config.yaml
n_layer: 8
d_model: 96
n_head: 3
n_kv_head: 1
head_dim: 32
d_mlp: 192
vocab_size: 2048
activation: "swiglu"
norm: "rmsnorm"
norm_place: "pre"
norm_eps: 1e-05
positions: "rope"
rope_base: 8000.0
rope_fraction: 1.0
qk_norm: true
attn_scale: 0.177
bias: "none"
tie_embeddings: false
parallel_block: true
extras: ["capped logits"]
init: "uniform"
init_std_qkv: 0.0498
init_std_o: 0.0
init_std_up: 0.0498
init_std_down: 0.0
optimizer: "adam_atan2"
lr: 0.00267
beta1: 0.9
beta2: 0.98
weight_decay: 0.11
lr_head: 0.0112
grad_clip: 1.0
warmup_steps: 573
schedule: "wsd"
decay_fraction: 0.931
decay_shape: "linear"
final_lr_fraction: 0.05
batch_tokens: [8192, 16384, 32768, 65536]
seq_len: 2048
doc_mask: true
train_tokens: 101400000
steps: 4237
dataset: "wikipedia_en"
Each number is 128 + 32 x the weight over the matrix's rms, rounded and kept within 0 to 255. Layers, rows and columns count from 0. Numbers have three digits each.

# down: layer 3 MLP down (transposed), 192x96, rms 0.111, rows 85-130, columns 0-95
# gate: layer 3 MLP gate, 192x96, rms 0.121, rows 86-131, columns 0-95
# up: layer 3 MLP up, 192x96, rms 0.112, rows 86-131, columns 0-95
down85:138105211163132157128126139177183153084101103125147095135128157122173123159131153171186194102106145118160133168153100141084127153142121107198129081130133151085174068190087171126107165092162107160165125102108110137126151094112117121082137129139146086092122064090149174117148111183150090151
gate86:155144138166128079151119124107105164083137120131131126181129112082093158125102128113139155105157098144168086170140138146144124160097065132190059164157121184174084087183122152123106106068150162118101081103188152180147157100125087133141125115112187133193179099094086179121083101175129089091
up86:115138063082101164104076123156158152136106025070109132142099111130027157145141147076098104127094201116107142154073129109182120135177154193094141129123164130072128168081127048186144141096097106128107115091103081120117119120155152193149064170144133140116176127114096126186078144131112128102
down86:116134046114059076133052068114120141117117044069064113120066149133046174147153140106107141146091132120134173165124145126162157182118151167168156183108139152129129102079126038133146161075118088129061131124113096160116075130111126193155095119100162131082189165129132175128068148163091102087
gate87:139147138121085117116132099076115100109160139125133126158116198145170160068111130070133098173200089122145111174165144123174102113160153153113119147115179126107112123125135152094105112133168141161115101134142080124145131111108163173144174129121117156152126124094141177114114066160080151088
up87:128123116099155134113160116126169159164138156140095159154147165127151115120097132085125108109172084068160165131144107172105087147088166157114093175055139137122121111124112110153156125172127122210141103127115147163111153130156133114136118110066124093082160052100083135081099150087165167120
down87:107206127121120122191092095151145121165173119108056120134130150124148164135104175126088157123114121063125094158094142075126161124109154129155113089172095168175123162074182106140164098129105131128160097134099118121184119134103204116191135125106119123121156093164075107155136140149145129152
gate88:134133161128150104085156141146091135128141079127166115143113159066102136173160149083161183111131115100140114148138180105125145098142117133124153092120087119120116166094155150177132075124198088131098127106096158175143137137127073124100112122116121113093168082122156137130034129146179122146
up88:133114189162150175079123116146084124120138089104150106135106155089115088111156105143178196116083050114103117139100129121143166092089066126088148117099112118142117141116120159186174080163161125136136131108140170156150109167102074092102148113143121128143122151113181101124107122150107132107
down88:153126135088093153099157163128107088118059113139071112138107135140152127164199113121108134157143124123164148107124104114132159081100120062121126123122151103114137096116171097163123118127163179106114136141092133127132098118158084118145147135127113140135071147169110058138197092160132104087
gate89:146068143091186133124106121125076107119123204128127127135184148110121138143161070110127154113117147108151128135141126149142129124154109111101107163112135135131166111111110166122137117119141144185170123094153100137145147109153137164114021117124142098073134123086143102162110099066097129169
up89:098119120168141152103131149081090121132131128177101165170156110121110132113082141128155117161134168112123126130156140179094138115138078105127038120157105143153155113133153202114140154126118167171109122181131144176148114142143172131085143102141187138100161115082084137108181129127113131060
down89:103112152083196126155185081115110113077143102075085163136103165139127133137063160110143173107135169123155107190128122088116105118072177126139160129141108094175141099128121134131136153182083109110137105145110139124153118097113169142170109154108158155146083122107090094131176138122141116145
gate90:092125121071120139171122146107136116133166092115139169146158167164094093174103123171101141082133130184131121115143113121149149158102156097102167127107115150155119089146103113161129111152051086094146191164115104171097111119149154142156147126129137099090150154117104142130137210054135105146
up90:136113108118130171120142132101122139124151146131111108118049119196088135156114176187139123132143188167114095169124109095176153134162096125146137072125112109147117125125072142132117073114096107112129122064194128111126118063112089108130116167135113148130162179128133113137095207147146169112
down90:114095129163180094133139120124087112115019142105186079120130128142119116158127170112132107133087112126106131133101111110085097069129171123136096154153102166102145164133132202122138113155147110113131147097153150162160084159113119113130081121073067091173141109098074097071130075113154144132
gate91:144092111127104174159149134196215112139107093159120129127147160152074146145147150117143080083141176176131159093194095125099097116159094060171157129088090125137134094158119140149099098161071119179082167155180116169095136140194101168164085162095151060110161103134082170137077200005093168202
up91:150087089124163084113151183107156126139118141154108209087106091160184100098128138173149146089192045121064122143160084137100170188149147081081145122119100075112124105171072108117096150149187148120080160194060159112141084101185146114195163218145070122088112113137128140125115173096102171149
down91:110135151165182105128138118051050111113084149117056114081070095131192111137153157163088193158144132079095116125131183118171140142117176191065109133188085103151115139118146097125139143131168119083118072129148151131202156154087163104159123156175087130203178136169197109090117083216115117086
gate92:073177155196144084107129107103150126139126134159142100128151170154140139102113151087137122152150096092105110116154118125165119137164129181156133133201125177118113172136139156160142196108200115138105164177117148128146100117081068130069187048097104192083148056111133172118137093202154095134
up92:164091126076197126141109126122123170142169133107073121062122093168116102158165085111140146178128194120076182096115217153111188122054108177117166078116093126234146116143126084152137200105112115144163117153119052077098170106120142121121149132140105124086175181100133096146091168162162133130
down92:160130081083101150106122063062123132108141138103133138107034077135104109094119130154110125139082147121203137135089131132093110134097111075079099143099183199131045110139130127136093074098091202075077156127157119120095071151142219090172144116121129123207125087146090168147140116151133160134
gate93:164139161100124109133102098168087134085119170056145137173132132074043153147112114058145126103110138145096081161083149130161122107124127131150138167182074141121114141107093088144116128126128100126164082070181136091118142091142179122113108162133115095137130168126098101075088174116041108112
up93:128120060143133152131125132062203113140119147153150152051136084196180157123137101164106143125122156153172182125214141107103117182137131144067097127132160149119138102139150184109137132125098128103080182137107126129155106098167095141150107131140179122149143108074111194123132096169122106142
down93:091145103135095127122156157157097106102118144164158143147143114056073192137145137104115150106132168160126088109159152145091129138124149114095175155197128174117067145119043161161095103124145130062101113174157090128069149118116139110174128173134176115103156122153122141164074172148107127086
gate94:101086163130159121139167130079189136099172093164132087176132102134121142112151154134098094161119138162141089083158124117165153176133168095160155133172081128131134098086083124140169134155121160148113136073128109106125104119145098178161192119146158101160210145053054130122124135124018146148
up94:161149097075200092120123119107123175133202074120107166112151117130121120155109140083187098142132148103142116108135178084136090100153157140123136063139165128155147172145106154149101173126105119192187112121101137096149131181148121091146100131093092121142175065093148135123087164130121087225
down94:095119069118134145164133176171131111118150112151100165126124112090071178086126162102072107103119125085161147166176118123093115151118106119113133179098107101149123127154168095059121064139136078099127108155131178089223109133085142098182154126109104168076102045117105105110137128160191119104
gate95:150123139146142127151100144068064160090141128141153113146138120090149174100133112152137097150160073125115086131095130114111194129085135130153098085167082137097117144117122137113092123119157146134109123147115136140134112098133102094083157126128104190128204161110060156029141120145120147099
up95:150112154148187099153153116101086159123137154110114161153184082174178110166078113070149115116135139090131118147051148164122115171104109229195135125098121153124140074146104064132159075124088157145177160101146155105127057075099136106147080130199139118171121172143124124138127115167094133154
down95:137132169095113134168099060117095131122142142147117173134141117142051145088095159158091152033165078097129058156111166079102165081148075111099139167132169097086107121118109126121053085162134155128101106119148126126058166157129118133168139122180134151139087114134107160086163152146085130128
gate96:135102115098150122172114129181152164120137157102112111187153149159040151141096149109117089096213078135096170175060097105157161126156071129166098097164112154094103146153149173178109159087080151159112195133089084151158059130081112142073098132159153117171106182079108132138114147111095136181
up96:120147109162127106060161106052157073066162161087141105124136098073074072101101118109127154164159085137133191151134136188155150104178141156124084153132132117134144114153102100102111138137129146129126056132138156122138211129129113170070200090136112189143052138133161142101155123152126104118
down96:118139085092147131132121112125168118136164093147227084098159159103105111113106126113170130134161170157135130126154179110130111034166198126110092133115108148159169089215152165123112142122111121173103109143103110164255156108112100089064091178140094144157082168080145108105164130119110117185
gate97:121118125161116123111093137113107136091122141158135169125150101127147154128043142131151151120083106161126101138203112118132143116133133137139150175125124119116128138097109162095116139170154130183113125161115111114134137101128125128103160134175093149079161063126096147112173091151061130081
up97:101164199154144126101151161131147113090118097134119096110138168118118107153146150137113145159105129115150177151115163119132153138145129151119144116101152143086078198159160123106101175115173168079086139101055152085128136127106113175149132085117110150092078110137144191130158125142104093184
down97:141149098109101127117063144115177110080046125128123162150181104140087104133132115171136141128087084111137163153113088157175118054133124120124179082184191102138142156088154147105172133125150088123157135148134141117141102108134132082113130168151102131111147112147104086106090126109151087081
gate98:127143089092103118138164145100125107139116161156162138162111152176123084111096189069136159112160117134101158146172140118093114128127123131122075192105095152060141113121102102138146113152095069155106135148151124187117128162162132162135101152074127109149160124125094114092106175086134110211
up98:153075095096089124126173179136098126119112134074135155157132150158116170162090143185136133065142153136126092150190139113162132091093143154102095123125069140129143100141189104085158135076146102110102170087108070127087119121124177087137119227097179110139170101120135106126104137099131114071
down98:133163111182151146156140122110103158096114118122122156172125145159129149127093119130085097121075167131141169082094137144113099118159076092125151103131130135152084138153150110150134137152109221132123097093188147080142155121134205161126101133125156060106112187186172130164091039143145143097
gate99:133082129148139143097130138077161136120116157170136171112055088133125137149139178118141127122093148141134072097135174147126120112166096136087162127146122123169154136108111085140142123117120068156069149095125188165109090137165107117102120145076142084133131144144136115195090115123145132172
up99:172116171122167122160132151144181154135127133078124129140167147115121165109119096135108120091095117125181135101153135154101104156102164092126133138145131115125164107136131096165143132111141106143188172161161107138170135145167070104107091160135124123073150183114103115133100163089148131131
down99:077090060159162124109145140091118110041085136151129136112194099097099125154100195116136156102132122138084128109116104116126085091148166152142098149123131100121088118156154177078137136149103117129082092132127137141137168113117154113129085126112095093127120110119143116099121123096117130139
gate100:134135164125154142144141129127153140144147098085124145176079130075093213123162205096116123093189150179139080151122109042153117123109129110133085091153080132028132179101175132075142172109070135124136179119163116129108109133165114203116112167122176115149138163098106154094114150106138107149
up100:135109174118188201147178177149157125162115138121109111170138156135136141102138120115129180096123111161128135124132141100107116065068118131108089073170127091110151132114148113068137169090109157136181115147166143125081097177140164109071117193113107117145125142151155131112174145109103118197
down100:168102109116084126140150136142134112107207197159146140057148141157149107114081057149094129096138127076122152133090102202091106138111124070144119124116138122209149094118112118122106118133143068105132090097140161136212079132096131074108121132094123142091130086133110071093189083122101157109
gate101:174123093109177165190108121137126155125175153121070148125134202157120139135112099059061145161118117136123125129089159090148181109109174097102093119171119136172129105080127135103093139134096105098180191077137113156129140131180167083178127120088139047162129136102070120058118101109094142153
up101:168159089118142158125103106151083097144138149121095158090125187108100098115151115069085106166092159135129157117098165092158173110091162108090127144137172123156156138109152100116143163173103090084179171118100082124108137153172172135202146080033151088154138095133091086110104119115072108115
down101:138145183165095096164138200144091136106200098119127152135098082097153107116142133117137128173100116143086101145138101117081123065106194147154133081143102052123141118096149075076158136103130103154175140077126116094166112125100127184103109176063091136076146166126137127168164148134145143130
gate102:150154093151119097128155162111082067119105123161171151173071161119087139084134151074071119098155118143126129115160149128168062170105161129095043213134127176119055106126163137143158123145179107134090121128218095146160091113108166160104149115158099050122092099080136174163111098112145171118
up102:127197121140078102121135158102043104095098159036155146112073099099102095153116094094071138216095159186146112124150192114144140135114075123157151169128160150177122169110145172160152116077150128108147129138163096128120148117094117132121096150164085138109057183144135140134161120184161088083
down102:111178117126114097135179198117093126100159150111146080116127086124114052147128134087117103114112081164077179110121178168178097110095100136081136145159089128146202112134133122152107202099122063112179105131112102086072087164186094167124150150178093091130123139093131098092153117134154111171
gate103:130115117132115149155136086171163142125120107117116107118115151148117120175129165176148118144115159164138097098077141122158101149093126094107104160115148142113125147067136105190129081144042120069146178165150128123108105174105120066134054174114137068148146077184070103175084148086183083140
up103:166085106080103132125141128117162183103116145124202158144132069140124140122095174157098069110153156108149165127082098124140124145157149127152190160132135112156108117121115134148129094154149104167213147112109080064086191121146131112140167121106096107135114156194070084139080132128139172092
down103:097119169118196118114103110065143170122121097176183114159147174181139124110116118072208108121128143104142088107133104140166131105075151182147166174145167129115101109119160100138118106138098171114058116166089159172135083076116157115137098185112180139103130173098108092129116135076087150120
gate104:177179168193114126098073090120154095145098184134206182135118092105103182076116134113159133130124178179206160124094106127148148137136156114110116151138140163038153046120111105149083200118140165121133099084115166184135080114141095185115105095119121102088158076144104173179121109209096137144
up104:086161146192103131066118120106212126174123087147136169144116117107149112076125168165128111110199133115176144118112121131117139126144171155158120105113117126053178094125156108164102101132145182114110097111139172166104047172083106155077149137099116138111118056130189133193157115143183146127
down104:079141114158061116177155152102119130133115058149107121114152123128179084085152124157133089114195086102116091135148176132100189176137144121159109106128165046149115184111191110104124092115131124098149165149130137142158127141169057136087169182087057195110150119123134105130201121114151171107
gate105:187151139137135130166122190161147170173073127138100148118131120113116126153123072153135162135156102141112050149090194198129132165090115070143086184119109109134138089121130144180101158066137126189142160167120161176146107107138126127106026112121122098120113126127138073153110104156140104151
up105:102114102096135123125090097134059111090136191116191171108147115184106118109160149118142101111053156170128167118129152078155104078128106143063182129074108183107096120155152043129119118151131139136123121087129092095099201137104162166173143145150155123130109128138161140121122167132163133072
down105:101137112154135134098063124109160122132183121163119133122081124150144150109157123153122135135086109110087166107122129192146147153108142139099162155081138255136116129108150145165130097092175122148163102110112133117135113154112107150152111109134079039177102162108176106100106114156138105119
gate106:133092102124147105099126140082041108162126090113132136124124087152082085118125132139168140103119116141108092109163171116131128123059122138129092095109097154138143163166117117159153102109134109136117130177175146129147112153115136133088075140150117126163194144130098127092124130126114142117
up106:112191120096117137136067099136077127160159123147117166088100115128123128141136142091074094161104231120134157140173170103095161119086176149116118108133145151115136130105154144176149106121109135115100093105123111128152161127151143132091081123099114104125092175076114123142121174084171130119
down106:102156153131138141136201161110142131114093096113123108129171130158126121151147073138167115116112088141090104109128107197172107167107082098130119171101157156151116146141115132120118170134109117111163071128153149113100185111130073145103134115154130143106142132151124118106094059148097094177
gate107:218111193163201132108097092139187221099104196119131149040136112124106150132115129193146131119127101135180153143109140162129150153198077121120076102104077131105145115167074129163105095136157133109157103126133144183121094056138113147119171100159176141154144133117139128148131181091101117108
up107:152069130155195116093144077143174223113109156074105160046107106125123084134114148185105128108157120148147176118113161129094119105157141114075160097091064097127176146166092128136158052135150107114134096154116154149089104114112100142108178111138148169127117135120134124182162188087143132128
down107:107061088122142137098165164119130097128076066131143126158105098132150098106123081110118112158122150102134112129141166106086133113102167148137150173105101077183119133155148136116168142140103154173160109094140112156156113122100105129045060179110060110084125165107127099151156124111160139187
gate108:113136192190129129152116084156158070152150145111089143124126170145104133124177113125101167122069148104079089174153123107163166110143099189101143122133094126136112149103157092167097145159144112105117095117146096152133114081072150135124129114121150140124080107141143171099104099169089104070
up108:073132165154122135151136082149165091156158087096113114173107172162106106110188114142101152123047144127078122114194079105126158081156159157103165100126111108106112150114168085121143130170146107096130120125111128123106082103092200128149140105120118134104088107143160197111123108135133126089
down108:068088117082108074106150154135088147119071155119132148122146108127127100163142080159128136148106104151139117091139110120061134083105124088158123142099155055164131115123131147106114108113117167094115167107129161080157105123099140084102107169147062131112145164097153101108128129078137152104
gate109:142120164153120180115085064168089158146128144131121158123113149147127103093123116146129144135142145119127138120129059102131172136128080113105113177126095142171157149102029168059135137122147135146123140143102038175137131121153068119155109111133162128140154175174133156100123128125151131109
up109:098155085156188098116126134043110103117112158154119116112066093121111123121079158133108125126161118151116091097164064162183089153136138129077060168178176128121053137109136151120111106098140163124094196125152139131114083101103141131115140141101115140145143115109156136180120101127174133164
down109:171157149067180122084107085073165108163122136197068091091104144123153110165167139099099114116121167115160081102064133117166144098111131089084099148112128092139095154160145137142127157122112143156085145120140075172119105113164108145194129096159125092120132146115134084169137104112113067159
gate110:135122108125108131103126137126103094038102127104135154126125122086149148192134157105129185108050143167071103150174139092138127132156072166134181149112067170106137092137124127132176064113171095161114148096179134160132129118123098103108105112177115121097208091073159059110124100152094125131
up110:134151131131150171113143135150116129109092042154099208193215129117106145145201128131126162087081131073132149144118127046135116172190134117174198088125095127098094127150105166117124089123126125205124107067167144159171126102171062147156076066161084174079163135120146129092120135082108166145
down110:140169129121092145150181158132112161125142148153083110119165150146108137124188083126155112128123085065168105153086138111147126072049188085104124122118134070097177104121145142126095181111097148086096115119069080047140138136081108116119119131137065137139189108129087103137114107097111208159
gate111:130164146136113143148146110143096143103160173106107168094141099105130163108138144090133135114099054085143139188113148110124151127085110200143128147088146138117118128179158078081069122090225149072142119088106158139125172104115100164147159086177107153161131118091147100123125099137149138116
up111:060142126150171122126181124124078131108153122161082152125133121065126143079143123047171082130147055099133138143171196140112117124089127119187120102164108125109124156163103116120117202098201174144123149070094143096141112137144099150149179105129089143116182112067090159116130154128081167144
down111:124123132125161097125147073097139175121176136098121110170133212115101118125136077153130048130167129207120104103111171134126103043094142117189118127160151139139080132107119131145143108138085124183144151084105125118083154119134129119095126170120151156115106187171082133133122138117127172145
gate112:115069085153096122140101130099122147104120184146099148147142105157106156152103184160197122116184136189125108105209111130149102125112136088093132122147151127156115112068080149103121119144114128193143158151198087143122176093137103103091137147080119109128159090127077127103137166065096132160
up112:169167136133140125129135149119181168167095045142170077127174178110116126140138112100113154064119103135137125105084160139101125154073097154138137064132099105121059113066203114195155138133123142042113120081111103111139101177138068140160117156140113139182104098164124114116115110096141102100
down112:101077112112093085100121127128090170169093153130110117142137170134076162105108119104152165137156117144065108117131070165173093176174117114162148121153129100146112112108106136092081162131097094187124095174180167155100116107087127131144137144070068084152115161107119119120150090148075144069
gate113:158130127111135126148136102148199136104130139076124170114123126142094163104128170118142147104140132116111109122093080089129130134165169124138129144122178099079158103145150131101148107129115122165112166135120082125124120113147147104121154113120162126121094140032144111143091123113107136148
up113:156131130120102146072097115134138090128146121133140134091187103155074137174140125146137102127106175111129097149117113101085192137160107139119192146100134120101135138136108157100127108124155117108147075132094128133152163104138158145115145131149143125096109132156125107101138144129142124075
down113:167108104109166147120137189108106131163155147137202150144083114150133115115136141146168165117148158136109143125147148106199117100134180132093144126133128130106109097148137141153143111127157137166132089081084110091130129098108091129106148133119096150142131131081168101122145152142133163131
gate114:080164121168133149080127128101145140094132162130168123126116110099083142110114182180122097088154187131110140177173134125109137127171137150147077104166115137096114220113117136165092099170104151165109147166172141154162092106139118153093094113202096171101161095120129183136120170151118117091
up114:185125106081155132167125125165133137131142145131100162115122138149172157142148092048148144165144140163141136101127197124143140161155103102152146154113128151187148061128120115094119162103105136048168171106111085096110178105151127131151130149056195102151094140146133110072101080088133114170
down114:115173139120149157110135040136117152146083145157160098075123138143130107105152123096101093124134147125104169157155147093125154181153131146130098153151133223107051139156143143146073129126103103121129139128133112155120121121147119117085101133188073136165138100111138206097151109154117073161
gate115:159133164160117091092153161107080137087105135072115139166173139088092133053097115145098204139163125161163070167113094087139111123158158136138112135184111099110159089129169156149095129113180115176089118102151088130126081133084146142121109185136114118112151105104124132114140128156108111085
up115:113061088053149105114073124124155113161121127107109139078060109155181114134133126121174119152117094065104097125159126144106145146143129098144110152072132140170119139123083092082140087132057087104179147197105168117139182079149114139084113127138126141139108143123113117099119099117086151116
down115:135142127146122129135135108109094136109146137130166089115127144098071119118129108132118136170134160127129142094145112112114155144154133189116159117135091195110115120128148130168105164162156137151096140121113116141109103133129176120249134152086198138154115108144089190167161151135127096124
gate116:101085132148193161104117135142146193123130104122157165128082100103183130145152106099178095156109121145160107178186109141133113175137108155126065099132175168084081119171081070156135141150144165000150101159115154144086141091105061117127174094158169162212197154172130164105106174109097127117
up116:129086081106100156109090118171125166084092154125095091119163116112135136160096065075103062125187110127117204092110144156132076154162166060137109145179077154160158108147107153123105152128141154171163197151124106128133119120162168148184152084160148136099203157131065100105077129059143183136
down116:135133124109156114112082080131113159074120149122165105105127074174135082080131144083162104162126136160148193079129119196159096107119138074148088106130149191081150166144101175152118142090158161103097153170160101075217142136148093121155061105115118195130141174175114087079053119063106199127
gate117:134083084162136172128128138111142166132114132096135167188172092111103143124154124142113118088112143199117112149110106103092129111105121099113074168106056129142164162148145186110110168108116122174114181152112155149125115143136141150129095122131145120114161141103101107089074158064111124145
up117:080101155112171180112111147140085126143088092175158146131122157180133149162107062133123113122125155116127120096141184104098122133119076108142159060145092132181121118095114141149130111160079124095156131138140090126114072142134089130096124106133128114142118133121042134112114115133126140153
down117:174138128167141064151121195124066145104171068159129122141187170118127164182129161092136112167133147103102129143124082156123144127152131100138124136108112142098176146080098133140107171079114123129160097151123122132139128131098090112110108164111132094154144153144128110118148102143108087119
gate118:135121144101142109092096122157140196135141090152149144098101101137130118191148090178129171082088182140126173116080137113094156117163077143146137104173115127103125158134121106140181120116132073115125084079098138095145089123184101105135132155132107120191087144151154139129109126166214111143
up118:082112084129084124101097106165160135126111120129135098155114103194125194200172114130087147105067145157137162090091111120123105069136139140099145134088134117089120138100186146176149118142044136109137098058111119133138103133150133132141123168174124090146145145162167117113103184116153160137
down118:138147183156127112148095095163112145130164088161115110122161105121168083165156110141139080139134145142151178113184166150123115141146100100164107154132140109190101132185119086142145146155108114052135166108155115033114122149146107113100171141169178183094137132138110205141153093098141136079
gate119:073132145170147083153111163018118118107172191147176069112069144120132093020059212137111168127096067145157225144184159149173188111056130112127066134146097175091119100141143224198103111150173110063081162147166182120107211150092142175093060095183149117209088157108094097104089178225152059193
up119:131145139126125186137119121090115135162114138097142106187132125132108093102050111175050111125144050185129189115125098085163137146000137114036101217102095135123141134132203144114113105188178064159161112108153190114102174129093115142126099129153124101153070182129148086119153102118095048071
down119:165054122141126176087088069194128057165117197138165135148158136168057070163125133166129116108151172125074105057126079108145127078131190081104142115140105125141135076133188108080153099114134184119111137135140197100069135114051180127133134129117154111142088121102117094173128061082145189080
gate120:122135049155192093158153117123196159190183090217134104107096101177146134100116143137147100083144214126137123148252170130121101123197145119116132096104084154094125132134055090155175124190122131103137153139148197188135159125126070101109136137114164083101161129116111217120083139100219166164
up120:157114114160152135113189219203127148135178118174090122164140124172103163115179157127129157125142167145154172165155118076136097152191181125166128126124111110125140154069144107135123124097098129116125146091149094138126086126110156100156197208151129058113122164126142133152124098090133188141
down120:101126157119137172161101103136089101106028145086147114139177085153118186127147141146141115110092160082189110095084145064174125152094113194144123087081118132154187096137135122141159102120157136115072128125151107156255169106129149097150128114126104175076030114100131105149103113154113202093
gate121:103128023165115091124114130107115107112133148171116153130124094063119120131051153130148115160157099165130111146160067171125106143150147117117131150126156144097131129150045132121119153107148146121119139122169161096116120110145106102101123106131139142072228153115098188069133181119163145193
up121:195120128169123152047117122097094098123134094099153127125176179153180084108086110099172093147130136099100117143070068110139156077112194176105157146132131113111136098135153123161091106132131148108083098153178129122073082172105109151114108125135119124120097113164131058158122107208143110088
down121:068156132103157155149174124087110136143091105106117089122170067083128153123107155100133126147149100086118090196116130157118116125143080080106087138068107121135173166025083113063080156182103095101130114104116098060130131171119163166127144093149075098135134102115072181121157135191067093126
gate122:179089122098103130110122118154103180127118135103121138061158104135089193213163144131107166090105174125112132145121195080141126128109128145111247089124111138128130186118124143088134047094116079117138110055103115087144145048075117094156080141127114093099097192072141083188069171159198108167
up122:134111147110101061091079169104136079114183091133108049125080093162150079150076132078155071160184155168146118148151148229139085150098106086182135158150189114119132151126109132142137142191083074235177123152156101086123027126150134112066112105112057122136164110145088113143148082159108079206
down122:142190130133156161100135088126227165128114157141164108119130148066155113148125094135202140142053107172134090077141091197172090062087153154172215158159114145149123124056126125128182153155112154136089134100163157149146163155211171141095087155077193089108096168166143149141093160151112134150
gate123:146132098102129078115120156085082126138118133102088098101154141145041185128169179109082116134144156147136130122110156118127098148139108138121128148097172170084141139145142133127121108044150164099118052189141121112158140138080069127092095125155103135150128122064166094132144079174130125100
up123:082114122110089151163157147143106156116084122067144099123117123178118122159175126158058181145118120114111135171058207095150168136085127152106179134119161125110133121141112126167107116148104091055136110138126106131123106146030091070172103186115135117146092158155127095114126127171168100106
down123:196134133183156148116058123138179089130205115124116114115141153134171074141098119106062056116086139059140143123200147174103087179125124103109083104116107169132095094157165132179130114078119077144129144096158120142111148147150167085108124135188146085182114111140108175119100083105127133130
gate124:140106140145183139121144153100095132099104133117127152128134089127106198136071160143174108110144107168131094116152106119142111178135138120136102158162177091088156106105173143082094097085126172164176127166166168105156086073134142140082133148134118090139066134128172101156118058163098121183
up124:120125156107149145068153128136163150143139122103105090148184092119108093108161036120153174152126160099147121108129108177138149126182086102120055088134120110145128150106143110181152102115154132130151139110130216157150158086166088097100056095114115154133139130105121128060126100158110116155
down124:144130099117132107207125108184081106122173131134156147112138194116136125133102147109090143107142102178104063133118137044155168122104171160091106114146108134083099128090103153119088171138111158136176108135119100180114112135128136206170179175109145131153112204179139145135164132111186149133
gate125:116123141142184129151144158123102092149149123212103166075146158124138130054126159085133092173132102162155155106224100147122115111101192151161084182129129138165132095169108105138124172178125148160128143163146152140124145099185128173115131119099163124155143124144103131168155165095065138152
up125:095131052092122138070168159121211112206081107137116177104118127158125097126139205157095144159118114169113044104077110108101109107065124148136118172098151165184157151100158144137118101146095075067080102147158138128113154119100130158158084151109080099138120168074124076133122152180099095163
down125:174122089160116125100146179153053141099155116108139170085135020090150124178118147136179182161167094136087123150089110116137119166130126132140178162148142138149179204094091122114123091094094079132127131080151130034215117143121104082096153066097054105090106147120116062143091157159084141105
gate126:138184145191173150125102159073087091132114080089143131179064148167135131117146178169075176129150128101119122091107150120164148123090120133177071173139103163192139158171142134121132178138133106160115102167128124183151110104111172133094146078129158138161161138109159099142137159131144157083
up126:133096117083161132085123154081137124106096089134102109123183142114123114075134055139106120180099104125161106147169105190117120150099162168056073133143093133145109098160123150141093132130165121159126127147155142131138156097169105150103141135164143163065126079100170113118154086164081091032
down126:129169116091123137083199108137124132137153150156150100122141168094138174194128180103110139171147141129145109119182141172198177147128147130136193115079106122146130095169101117110141157087119122120124103153086175105040123092112110101144137148088157130063098106104103123184106218089133152133
gate127:172104147101148107133107181156067173125129184079121165065198154096151140160137087126166152119101104141109130107109160096180113099126160184092140170132109122115180154131144161096106160122189131113157103139056117143148158038124078192124131146131130128118188159095138061106111115116049119060
up127:088107098136188122107184146115156120141154111149111121107072167071140129109170190089128145127109174115077167084169182120129123134111181090091113126193069109161120174096087186152138154136118067162107120159132117177188085138154098145133094084142144106116198138115100155127143132083195148114
down127:152173150118110178085166127082148112148122136137103160155155114204151082170113116097108129146149171208123103094114102109099102123149140072109131092157109114126178090160150092055111109174082115101141129155082172044205109158112157119125102156134098124129097112175106118120093142179055128147
gate128:117160099118123100144140147125125164150102112148161133143085168147135115100116148131098150079132138098141147103100147118142102128078105145117067161098178144089121120130158105152139139163090125081073142158142119159123152189105163163118085101117118088150131055116150109114111201097208118173
up128:159113145084128120181133142058114079178111116122155136133081104104073159167067112044099111128144109097104099131135150209116100097140113105148146140110158143134140103034135110128180143116169122089103114113139104144124142148045149125097069119126107137132093100103117124040137129106126088106
down128:053073112099106124162189117031161111107157095106118145166146130145082164154107166096164107110130144126099155161166076137104123100132096213157134092148147151179137184052132135092133167106124124112120100146134120196093101079130143141166143154114116166138101154155148104069090116133156099105
gate129:092125167160124130148130074115126143126156076089125142179115091111090120136101147086161094184139123093108141146129144157130149171164081126131128144185095116122131161057140122091078174103205120133111092137087173139110059147155146114092148112100128144117105133129092166100134096198148103124
up129:107167141123084138122135150152109126104133105120118113128123099097129135140128177140105126113068147148112189155095176101129130145044105115167123104116107131195139188150149144144147169133144096148107071132178122178119071168131146111114078102067148120143073156145140085158119091146202097152
down129:163092138100132169164130112143180143166105161152148117108116161143156146116181123116130106129123139054132142100115166061154103123140142180122192144141092117120149132104118054105132112116125143105124128124166152090110196131101080135085125100220112163099105222174161160129113138102158178111
gate130:142062115120160116067155137163139197110133148105154124163150073066138143128117164106100106118148108162099137134140107132147129153182178095171143192110092118094099183149051166122163102125102168151062203167122093163130095048152095136096091078160149173129155135127109169128111088078108096182
up130:108135135162141125135090060086121126151139144164169087181068165078088042123139148142143165187062130139119146153130165158135185126146093151154125142088147147177058157165076178105102146122166151074112196069102143130120175094151101127130199046097167187132132141175091198081140097156103132150
down130:127034064108203158141117131137202149059085094175163136126132112145140091117125155116103183150128111138097157121186123149139157142197112050124135119131127151091103152159109158172240082032134174147125148158158119185064090111151075141097102089160048170171109151108138112136163105130157105101
gate131:186096142088101158127136091218128115129170192110140098176093102105112126149147086094101147110085131173087171104122134105149109110118110141087122161139104135133130143108104135131117084125117093081156142118180100121145159073127099136134075146091156054151133116144159101120105134114100073107
up131:091180119124156101104094147087152116121085088129148150098167101136133165129096170126174095131133182110167115151167121170089133168155116118161133118129133136168082147159107140127096174157116175138091105155124161128133129136153138130148138100186110162146135125098116150132118157162148141142